Weights of a small GPT-style language model, trained from scratch on English Wikipedia: untied embeddings, 156M tokens.
Each number is 128 + 24 x the weight over the matrix's rms, rounded and kept within 0 to 255. Layers, rows and columns count from 0. Numbers have three digits each.

# up: layer 6 MLP up, 576x160, rms 0.109, rows 549-575, columns 0-159
# down: layer 6 MLP down (transposed), 576x160, rms 0.106, rows 549-575, columns 0-159
up549:127131097151155131130119117145119136128126125111147119134153133103128141113124109145096148156116146111142141128137134095126149146151109134068109140128128122105106096126130163130153183106139109104122124080130096098102132163155131103143123131150157108131142130116125177141129157152128126111107112096129111104137133116143124119123155124150106148182114118096096128135126118158121146116130123158078134131138127128129147077116089087115116131137142082130134068149100112137154143126112121
down549:144135140090156125122152128141104162078120099127115117153112118100119115115098146149114145118092172121180114129156124125128158119128085158139141117000120136173143133103148114144124134122138142127128101089131146111125133110155132136112139097135140112150140119105169133111137143139133137086131146143133096138153156099116083100139109118134118106119119137158126114131130103121107141140136140140126115111145126116149100125143132110122133116127097106135111147130143108129129126149115136
up550:095119130122124098146128150154090134161093191142109102075116161168150102108116162160124161146132134099138074144149173110123129114160195123087115094156143114104136153126129120139159150134190158116113141060117087140163113124144123104160102147106177138119089148129170096159158120125093156132094116100105110146217139097123111114169127115144153112136121148138117156131174105131124093163155171132119133157131140122110126112095176129161141119158149128139116118143155132121124130155105068
down550:151162108124120103137100148129121082122152139157117137142136105102155143165172113113105142080149109122153091110153129115122147156114104116079095183119087135105096142145164125091108046146173140117139140123126187140114118158133094107128124162153139103069126129137113094120146130089111110131158158122144134124070110131121119080165128141131163148156101136161120104138137107121077149102151141097154162133122083118123132183130096108119146130118149122138117104125133174064127126115115131
up551:089151119113133132135144109145139116132124141146104095154115099129120153155108121110140123137133171140120149150134146158129122107127155140096141158138144101161124153128104128094139156155137156122116131136084150121105102125102142146148122144143122094152102146151129181161126140137115157103127132129128138162120133119139136131107101110153155137123129136136127134112146167165129134101125092116093111143159156115134157133150098099158110137117120125146128089132117123115164122165075121
down551:146138172144129139134129176100152152120111128131124136116160155130131118145180137141134116088162111114082113165158153121162103109150113100121154129172109146120127132116133122149129100130133157124131120158161133118139154136102157147138144123117127162139129139128124135123104150162154111155129171099150141117144158133136122156116167123109117107140157086162117124142143127146099183132134138114147131111136125149062119148124159150114095131128118166107116131143131122142158115117117161
up552:125105144120100140178155145168144131163101130179114123073114146178145131154118172180091121160129134119102163127088146132121161126075145164117161075139157109151079128139076154086125136153111097103103113119106115102128103145104137105157129096142150163135125132110131184140113116088131139141130083106153135099093168093120129145142136138116126156155121112147109150121155155154128155122109100106119083171102111119124189104133093168118140137104133111158138107117107096100136153114188065
down552:087104187092094128168152139147169150139158149153104136163128153169140127139122129158092148117130157127161163146142126136188129156117103108156149138179141153151104136144088114184124123119043093124103142145068121099168123119109107134098116127114164115131123105134115115118100122096155127125139126137159116133133135150180097131138121146116147124134159131079156129148124114151108158088123148109135093155103173110066142098106179097101163119149098143126094104131161163113164138112083147
up553:112114127099149136122140114131143124129136135133153127075188124101119141130139097130112164131143157130174073148094086141131104101139142138087125112136174132163083157089168136128149095141154162108093121119111119141102110142118157131157116142172122121141143158150134099126135130116086125130106085120142056138131136111139104142099079133098160180122191123116091156099102125104119148127103146142105163124097084125120140097086140116122122117132114100095171096140129118113114174159120126
down553:168108119114128147084132213131132148131144150143166118145131128143144152146135062187102147121126101136135115161126070123121080165104118101114097117071118127103107151134101107197129128171116079147113131139148161115172151160133122115114127098129117156089143112112120119118129100115134119115171133132090122111119113119089142142128100150078140112119158102138158155138114124089132096131187115082137136171137148131184146131122151142128146106166096159129126113126125109129105126135154150
up554:120145097143117106136138124143138134127093166088109148081135114123146133171126063132118149127161100077164128126135155115117114146111141181112136085150140058112135063137100108104152116077179134123105121104129093162124112129132095162091126089163122100094149159149116150148110144121163148128112128139126149119091157146106141137084150108151203142110118175135155170099124099174121103138143145160090134117133094114113136085117119113120117103150107122148143163149119132123161137155114163
down554:125135115105161179149157125140136092083172136174174170096167142138123116131122122108106099079084116133093141126162139084136131197134159166102109122114138143139118149120114085126117204143190128128113152115160097160152117121142138148115149087124133156132100118133106141136096103091139127110085145126088096136164116091149107121132097129069149121103147125128129149136156113126125137102129094144157131114088164088115113130130130138117160190145142144119114112114159119107106114135113161
up555:083143143130156146118097056119099143116153129112148107091129124126152126175112109130138136141103156170140140114132149152150119133142156156132136141141186137163146096144125149082131144140129086122115122132142150103103162192088104117145110135100147158159110094149085132139143137141119140155127104114115127111126134120150113128136167086122110117120140143145127144095113097126146128171157107123112103149166128156105114159128109121125121131132148108084118092160166159121137161112141117
down555:092172141102133069194157143128138121094138108105135140118151103106105185103086141146129134107102149140142137124119121146203139127122172096123101129092157136100098146102125117166129128161146122135133129123131114164158100141136122136135095158164118152150159141111143163091145125137116147119170124144116132126096123136158126113116088124120121077098122128100123102105135123122139115138129121101098137144133128102118141131116130129106117103155135126107127169116179144150114130131106090
up556:093118149173177146167127112093092084129096078123131126127140132166166095137120080139125159122149117101150097129127117124149118108083109128128130089149132133111134111131089122156099123155147135106157125138145149161106177167119145093135130139156100131092146158134098141093141092118116123104083130116138137109095125150174145203158113141151097118149106138089157118145119132138127102137123161064120123136109183126065114162161151166097103165096096154137103169161117129155159138123132119
down556:171087154117144162123106109136102118096086130145120126114130146137105126100111135107137115124133140115173145124113129142148156115173097109100112184132166128152095113135130126204111160108082129092134102104105081128133109134132085113147137136142162117110124115137135186101126166108163110167103119117110153118162141060107150106160167128149135129144104133158112134163101130136122151143126085104107128156093114147108114166111114150144142069133094145123137101106067129113105109102139067
up557:139122159145126172119167122144104155146120148126135134146098152082110118149116104122164129120116104139177120121112103120132066118151146128132121120138140100181129129125152152161105126187160147114137120117142117113123149158118140130130130137122151095103151119140115144106146125120125094159132099146155105141116131082136114150148096126127099128141156094133149128131101087155149107127094145097124124147143125110115140106105111133128113122103138130132150118182131086166110073155117127
down557:155128120123125164109120103147156147124123124107180095136122097098145117140149108143141143128126135129126172107144128156097122109140103133150109090070107125130140091121126144112156125111120166110126103147133130121126127135163088145116102095151130137096144156136063130108123119146111132131084158137145120170132112098128136111142146114105114103138127118121137127109133133120133128121134138144110139152151071157099107122104122136117085124128171155090104133141137123139079097137153133
up558:129139121129141135142123143116125154102125139118118115096162117137175083150161099145099110085121150143157077153172133163109108091089179147159181169153117092123124114125085146142135128170130153098127133122081171164140108132151113153127124159096132146055166138080170101138168132116084122115138088118114126124152147111106158171147108140123164125136143164103153137104123118186101086126110151121128118127110118127108147120089103148163114087091116074093146095143152123085134175145103083
down558:110159084156083152098154117188116118154171084152149123153093120144136116145133077072111098080137123148148147163153110154114159107147097122106144134092145156121097161112157139147137144073152131116138137167126180161118151115088124086132123122144126138140115139106075149099094059155130158129125122140114143107190105155137130157109116125123128116159115088109192161137078160110091166118108092136130155124101099119103077111115183157134180109113147123169129115124118134099161133150115140
up559:111110138124114119168091155118158150134105124149115142125135125106118105124129116135120127126105143150140121108132131149149149077158081117124124125154162128126116131132100123070100137186109128115106105154154150141103161136125153150114146174153149085136139139131122161148150146112066098131145115094153098118129163135097147118108119127160119121136124109112157134113130131138160123134084128102109136110183099109110157157095105101133120095122157148163129125119122144126124092148133113
down559:146150150157130133126143181142139133134132132136117099146141133109110150108191150123123163120171096158135115134160113124147117105145121150161101108071172152134163132126106064142125147124147140140146132139170125180132168155121128164133122143100130125121122158080157168107139098145100094074133159150126124130135150135161123128139130094128153135107107125123160171160113152112123169107115113128100137146141132101106114142102134107123146127122089115091145140115076113141095116129134139
up560:098130123107149095151151173124119169119147167148130142094126128108173095188161141146103123124107137124134126109136111113151136085150149136111102106147113103144093079144160146065120138151166116109135093100155176155126148147149152101074167112114119134136111090150127153166116150089106122104164093137085138103112121122130138189113128112136103167142118125126124126088127150094146153141115142154113153136163136114121117105128083152147139219105157105127094119136069126146144141114123128
down560:122098140138132110119080136118119116107096122110137112092131146159138157140081125116145094093104085159080175144165135119136161082129188171106111158149160128170119109108143119124103127109137118141108145155135093116159111072131148102114136116111132148099136101162152155109154150127109135113114150139171156085138127121128153135119106150159117130103152132152163110130084166104122183172158137098126153125154169113134101076167080101140145125119126129115083147106166115133150107119093133
up561:123125092163108144125130094139111147113184119119135134120139154097202125129140181139179117176159120173159134126104131145186091115087192097120156126140127083150124074084127169091165131144152116110104114111141121109115125141146116160121122082177088139147138157111135125140095145145110158121103172096131098154129140137107099132113160125081129143119132122139149114081132131105122127126118087084114051098171154119123164106132150114115164104121110138143150122121115112131168113120119095
down561:130094131091109097115142126142128140141130095144117132115177093164117091134115146082152128128163139155142180162148101158100201076179091099141126097139142117147172142145144099158147151134135110085097128146157133112158122137155125127144171115159082109087102128105153147106086115122157145108133146083102132102137159118112103086143182144172110115145125115139127077138120126119131090127138117154151120093154094066127164143102122135155161110129187115128124116122118100083119142104108107
up562:115129124140118100100141108163097128112138108185176095156140141132169081154115159128126129153113135104133121138098200112168088091121127093144152086150145143127102089121084158090157114112083089097088110106129140111160157170135125115169098141130096164183138079125158132112157112099115176105125115079162098119105093105122136121142134100065129070123128132133094166111125168127084168103134067113110108111174094118098103160093112123135084098117108134122118136114161063164131152119113122
down562:148185106106134157142138130111161104114035174128100155146102132183133129105130120086158111113149096168177101169134104192112100161119100091094135122139155159137151130122127135107121133121124110113108087136157085099116123187141108174159149125139115136156084113159115115075140179121132116132160117141113102079115119160156132139107151136096146110141069105182094140185170106110119119089131098150102098125128186121122121116123109137140155142079126129128156110114101148132142102118147155
up563:139163081160140134126160131090103161105091130153134102146130143095135090091141120143130127148106105112161162145145124138135168104144170178144151127154130125165079121085153097179116114134169085124108121065122140153145118113115186138165133143152118136131120151084153095144098111119101102094106083108145107118154141160157114154079134132136123122128136134099142110125110089105103105117088108068112052117137125136098154090103132120144100149138131109118149152125122126149132123147134149
down563:147112113089094116116136119103145116134097130156175165163141122161133128163144121144134145161139127115116115156106101131071159124154185103114125147139151134133120109155162161129145116067118108135120149099146075119115111133078098125121102144158186157104123121111098126131130114079135145154152130140112109096134186112162097133138109100166145142158107117113132062137148140089157119180134105139153127142182152151144135145139144116160142133113134172153132169150100105117118138147100093
up564:130150140120135124112141137156103092133079120145143111119147176165180149108130146151110141139095173153158141072149143124106143135153133139096151091159134116112097138137158138122124119139129144136131133108092144097135125136144173105131120134166088061128129118123173147099152130144132142148067096133081143119132116143134156131121113137098144149166135153125102144117134134143137120130132147110126122179166104105122100162105133148118139165131132170137139115111148122111175128166154158
down564:163139100169097129121146105144139082091106137123136133142139153136118114133120122144127105153107149133150129155148130142110157161096106149084138096115131120149162158105154145127113112103152150245143149138098123127139124167158154130106096131107129093120141138129115136140116135102107130133186112137152116132126147114111089106134146108130153149122144113147119123165126097110109137124122118115116097107121128108130111106116179149143150167146098090113110117098117132116151135145144150
up565:128155149113131163136165125141136104101111107129157118180110179169153118194089119135116143129117108107172131109113193104134141156129152124129131140148188105131126157105157127091165116140127105129137111136115141086109127147151142127150134135165117118131136101145130101085119153119094143111118146137088127104128136154140123172107051135136122129134108171137107156129108140103134109167071133134102130103171144091124143148151090120163145152111093133163116110114108094099116103137176128
down565:112139099167152114136120154132123125096126160103138132087147115124135152112131134125101130154109131112116126105118122132090098101131075133177100174127131071130167122058108134138151123124126143150084147111141145140096124115114110165124121125098145117132122120095101157142142110127078112138165115092138111103165138145137157134083123161140139120107094120150131100129141121142172128173127135085088146091097134095137133109148106036114146116125100091138153140128113102105136151112113112
up566:111131124143144144169135137182165106140153175189143131117152109146125137175124101125096115119144193116161124084139117108121124154090099113111127079146153148151147126178120157128155102117142069098144115108084116123159119128111170135083132152132119080101149127149130177069145144134138138152089135134130136121146129117134107191147099125129121178127131095121182152125094137147147152112118117119132139115132103104087168122120141162166123141125125148100130068166146141110124143137154132
down566:144104158112147127169118148162104075091109159131129080099140137154124162147121129091131143119111116166105112150102107111115127144136150114152099113081109112143145108127128130139138135145174096175147156123104089161171060155081111105166140157117123156164089129123115168161141110116138174134140133154118130111109121139135085146132125115146063125114182138135099140125095152112112168118140158092127111147127161156118088085116133131110134097165121150102146112130117114088153151169133110
up567:102130095100147091152144123103115144093095128068141131129144120130212118148133100163128181143100146126126110070132123132157143087122194152112137141154115081165150125104096167100147106115116107123118134139121105166132187136097114087131185123132111109094108124128166144131146123140101149122104149131150164088156147144147150190158091108136171142134165110122164109060146120115138132110121150123138145113141159105124147105119132169125136124087140148133118122177098166137134124107141120
down567:142081122076150123162108118093108132104159141095107113099120115112130120096144102174106087134138103075094120136099126117134114129139134129102107126173119123124141130119113160168138128159135130116112154105159086090106078097105095113127101159057137218178133145127131121134124161155138172091137130156104082133124141129112129146143100075130087135152095120108158097139152111141127159105181134137114144172146188127129135130098137157143148142114101141145159125123120148145135144117128132
up568:135124082101138143098115081151125162160111129135132101078128156143169119122101130099109145103110126171143143068106113172085117090142151145086164127159115120109140112125152119092122149149142149106079120114085130126096102133129114080122140090136124110126066143179140131157160094109122093101096089150099093131152108113123089143148122121141161161139157110162118111093149148110124108138094081161133120096117099106117159149149130101125140164099165078116094123144112111117135113126131105
down568:160159132161135135126140120156108145143134127150113135095124092152143128126118152104110098082169126081172135169107138139128155190118100116134128150157147087136140133138087159132147205119123141118107099175141112158129112085124127169128163062110117112120148138132138115128150144156126112111104055081113118081159114160133090138112138150115112147145089121160140153121135108103146162170112144170113124091092134134110133152123101114114118142100186153121125125134132153104146180116134169
up569:126111142142124124121101108138138113153059133123142135091110164145132090126171122118140143146095169129138140074090132112157127115115158163152177149155128065141029145132161108144108113142095102120151117115094085143127134140085106116147112141122104137144155116104125135134137131122113107117163121144127114143118115101122113105132174101132134129128139143154110142131074115155135106113094128122089125148136094147104175108127142115120114166103124156108164090115092138132133161171137117
down569:136135110115174062067140118146137141089132101140127149142089104167154149119154142108135137095133118116138107089135127148195081125147111098139137150154156117111138148129110142116164098162038086067109097102107102125142155162150104192172129136110118131103113148144132121104126183149115115122123161145158136103135123133151131111104101173124132097139145112147165175076153130119122112121109142161123130118109155101179106109160167142156129119138132161108134114192162176164110122126135125
up570:117178100108141109137155175139151113158127133100145122138123136124137109137080161117111134154161087133134105133130087139122140070148123152069103085170124139178140124122111115133095141135172119118077131118106129116093142130157115136167090108106111097152127118150142138171107135145101182138119114094172096134142157133096142092115142117157135132105108115129129140097167123156142113085087149105117119144111178118102123156153097121133120108123149119136158159151175154124150143133091074
down570:146153132162144108135138101137158133141118104124130148102115152148139117132150097135134145108108124134162130114167107150172148144121109111098120145113126157089158121105162078137112158133162075126149146118142083118135105125142120150119125104119118148150144158153108151120180129110121120106188147173163127092114160127166143151121132102152097137114114124184091130196117145077149111152124109097131110116139185128122115112176113118163081116105079146176102099143133166176083180129112115
up571:097142097154121155105158127127142119127146156123109148092122089148152124098149159075155153127097130137150117149172142118114136120143129135130139103157118092072159116145141125136113167165145150109116187097114125095170128121135143095098141118113097101100115122106146102134135134137136167142141046130124111112131110089105155162083115093133081159146141167152078113108126124140104090176140155178135107126114141092116223133144130115132107105141124144123156164122077091167126122167143157
down571:122133111110127127165088125110089114128159103125106154129145133127124114101073132132148092120139194150168112124149108123113099160184136130148128128118143117139173115137156165131149106115137100108115103154109176116082103157134115129107109139119162158102169163119090135114109083167152108155168119143058136110165143119132116130136142129125066187129111072110171108173129153102133094175122119104121142116168104131124100134125110120074197101150159132129143093143141177131148124094122125
up572:103146124107117124111081080148117122149150138097127143159090122176116108140148185119153128137160141120120142143151146147124135132139217111142109100147121140156156126150101139111160148137148117108106115107142167105112147110148107110164121116141148120133133137086142133121141153110137179115135128122109081141121157149108117152140101120131107154114135109139149090109123128067131075112076123126110109089148112130118136136139143108136114158127122149126173116156124135142151125164129158
down572:127122173136122131117098126117131096133100133108133169101143126118124136132119132145151126105110108157125131115108134128116151162130096114118115063113125149098150186118171122141125165099101111169132130129172092123110111056137141113154134116152156109118083098075140163164129113122129115088094107114142119120157123133148111130134131166131091126086098121109176189155124120164070105140154141155105111104144122097131142100124109123105144121152120111112127120132162128116101128103145161
up573:108118113098145139173127125134147135111115130187194105143139087122145093150145129109098155154142108124124121139080143167122136078133126118108129156144146119159118113145108170097075132131172129132089117156140131139128145147084121140123105119123097128088162093114082199142154105130110108120111136122141093139149194168128096110108127121147104138149187151111169146120102169141145113170100175117071132161137126133127153160088121104141154105129139111143133159117110111160176124127087114
down573:108135079155145139137120138112119137105099102127171124156106089096129151123108132134154149111133081176125119195136117114123143110146105123111107140078149182108124131114160102136145101123138140113124102196155153153183141162115115132123105127115125149108143152118192165106172084187124117137141153126144115102106152129189098140177102137155147133102108130115136125152096106127148155161099166122113141161175128123131096133137080117153194108126142129144128119093136134121143140143143147
up574:103161080109113147153069142144164135154117135136156127067153137104146144140106138151155130130133153096131115131123136167141102109137139115136128118137155102099123165100133141103144112126161157106145127095119143123159101152089156127114167150140111117105105123101148166148127075119107127093111125142131134159125124152130112114097102106124117141104191130112114112130120129129141089145100104145107115157114136109120161132122141163155110162125158079106169119134126108135149111102177164
down574:118150133153141118165131179148130120155135121110123110142153110092137144157127173136173145150137082092097149148153125122098133129152146090147128116070156149105089145147127121135135101096099149086139124122118188138143095118159146121082134136115117148135122120089149150130119126122133123118103129150108126148121118138149082064130136116176128140084141108136153119168120142095147114102175140136109143126125176139168125088135112179104122104171116114146101137150135133136142161108139110
up575:124167145141099161097157100164100126134088174125143099121119130092140096133095174083126128152117129118148113120105131180092114089125109134094164113155122155108109151111108157153083118115096156106110101167136109153117181157117154143120110161111106136150129156104097153173124134117128135102131101127168124156107138119114105184162090087123143142111130121121153120130136170160119124121126120128111144146115097149129146094118159133128129120111105108061097124152107130121146106137104100
down575:126151113120084111099162146127133113097127133091118125108106098130171152127106125112130069143174122112144120139085116160141154139113091103144150125175113161124106132097157144184116141184112155098141127093114092135125107143106121170118104118044149117144136127150119113166078097118081107091195142114113129120114136085124149165118137105145138124131091148134110135112130101147123130125095145152142144107118143138140130128174164107171156111139112128135096128129191118149157139159119111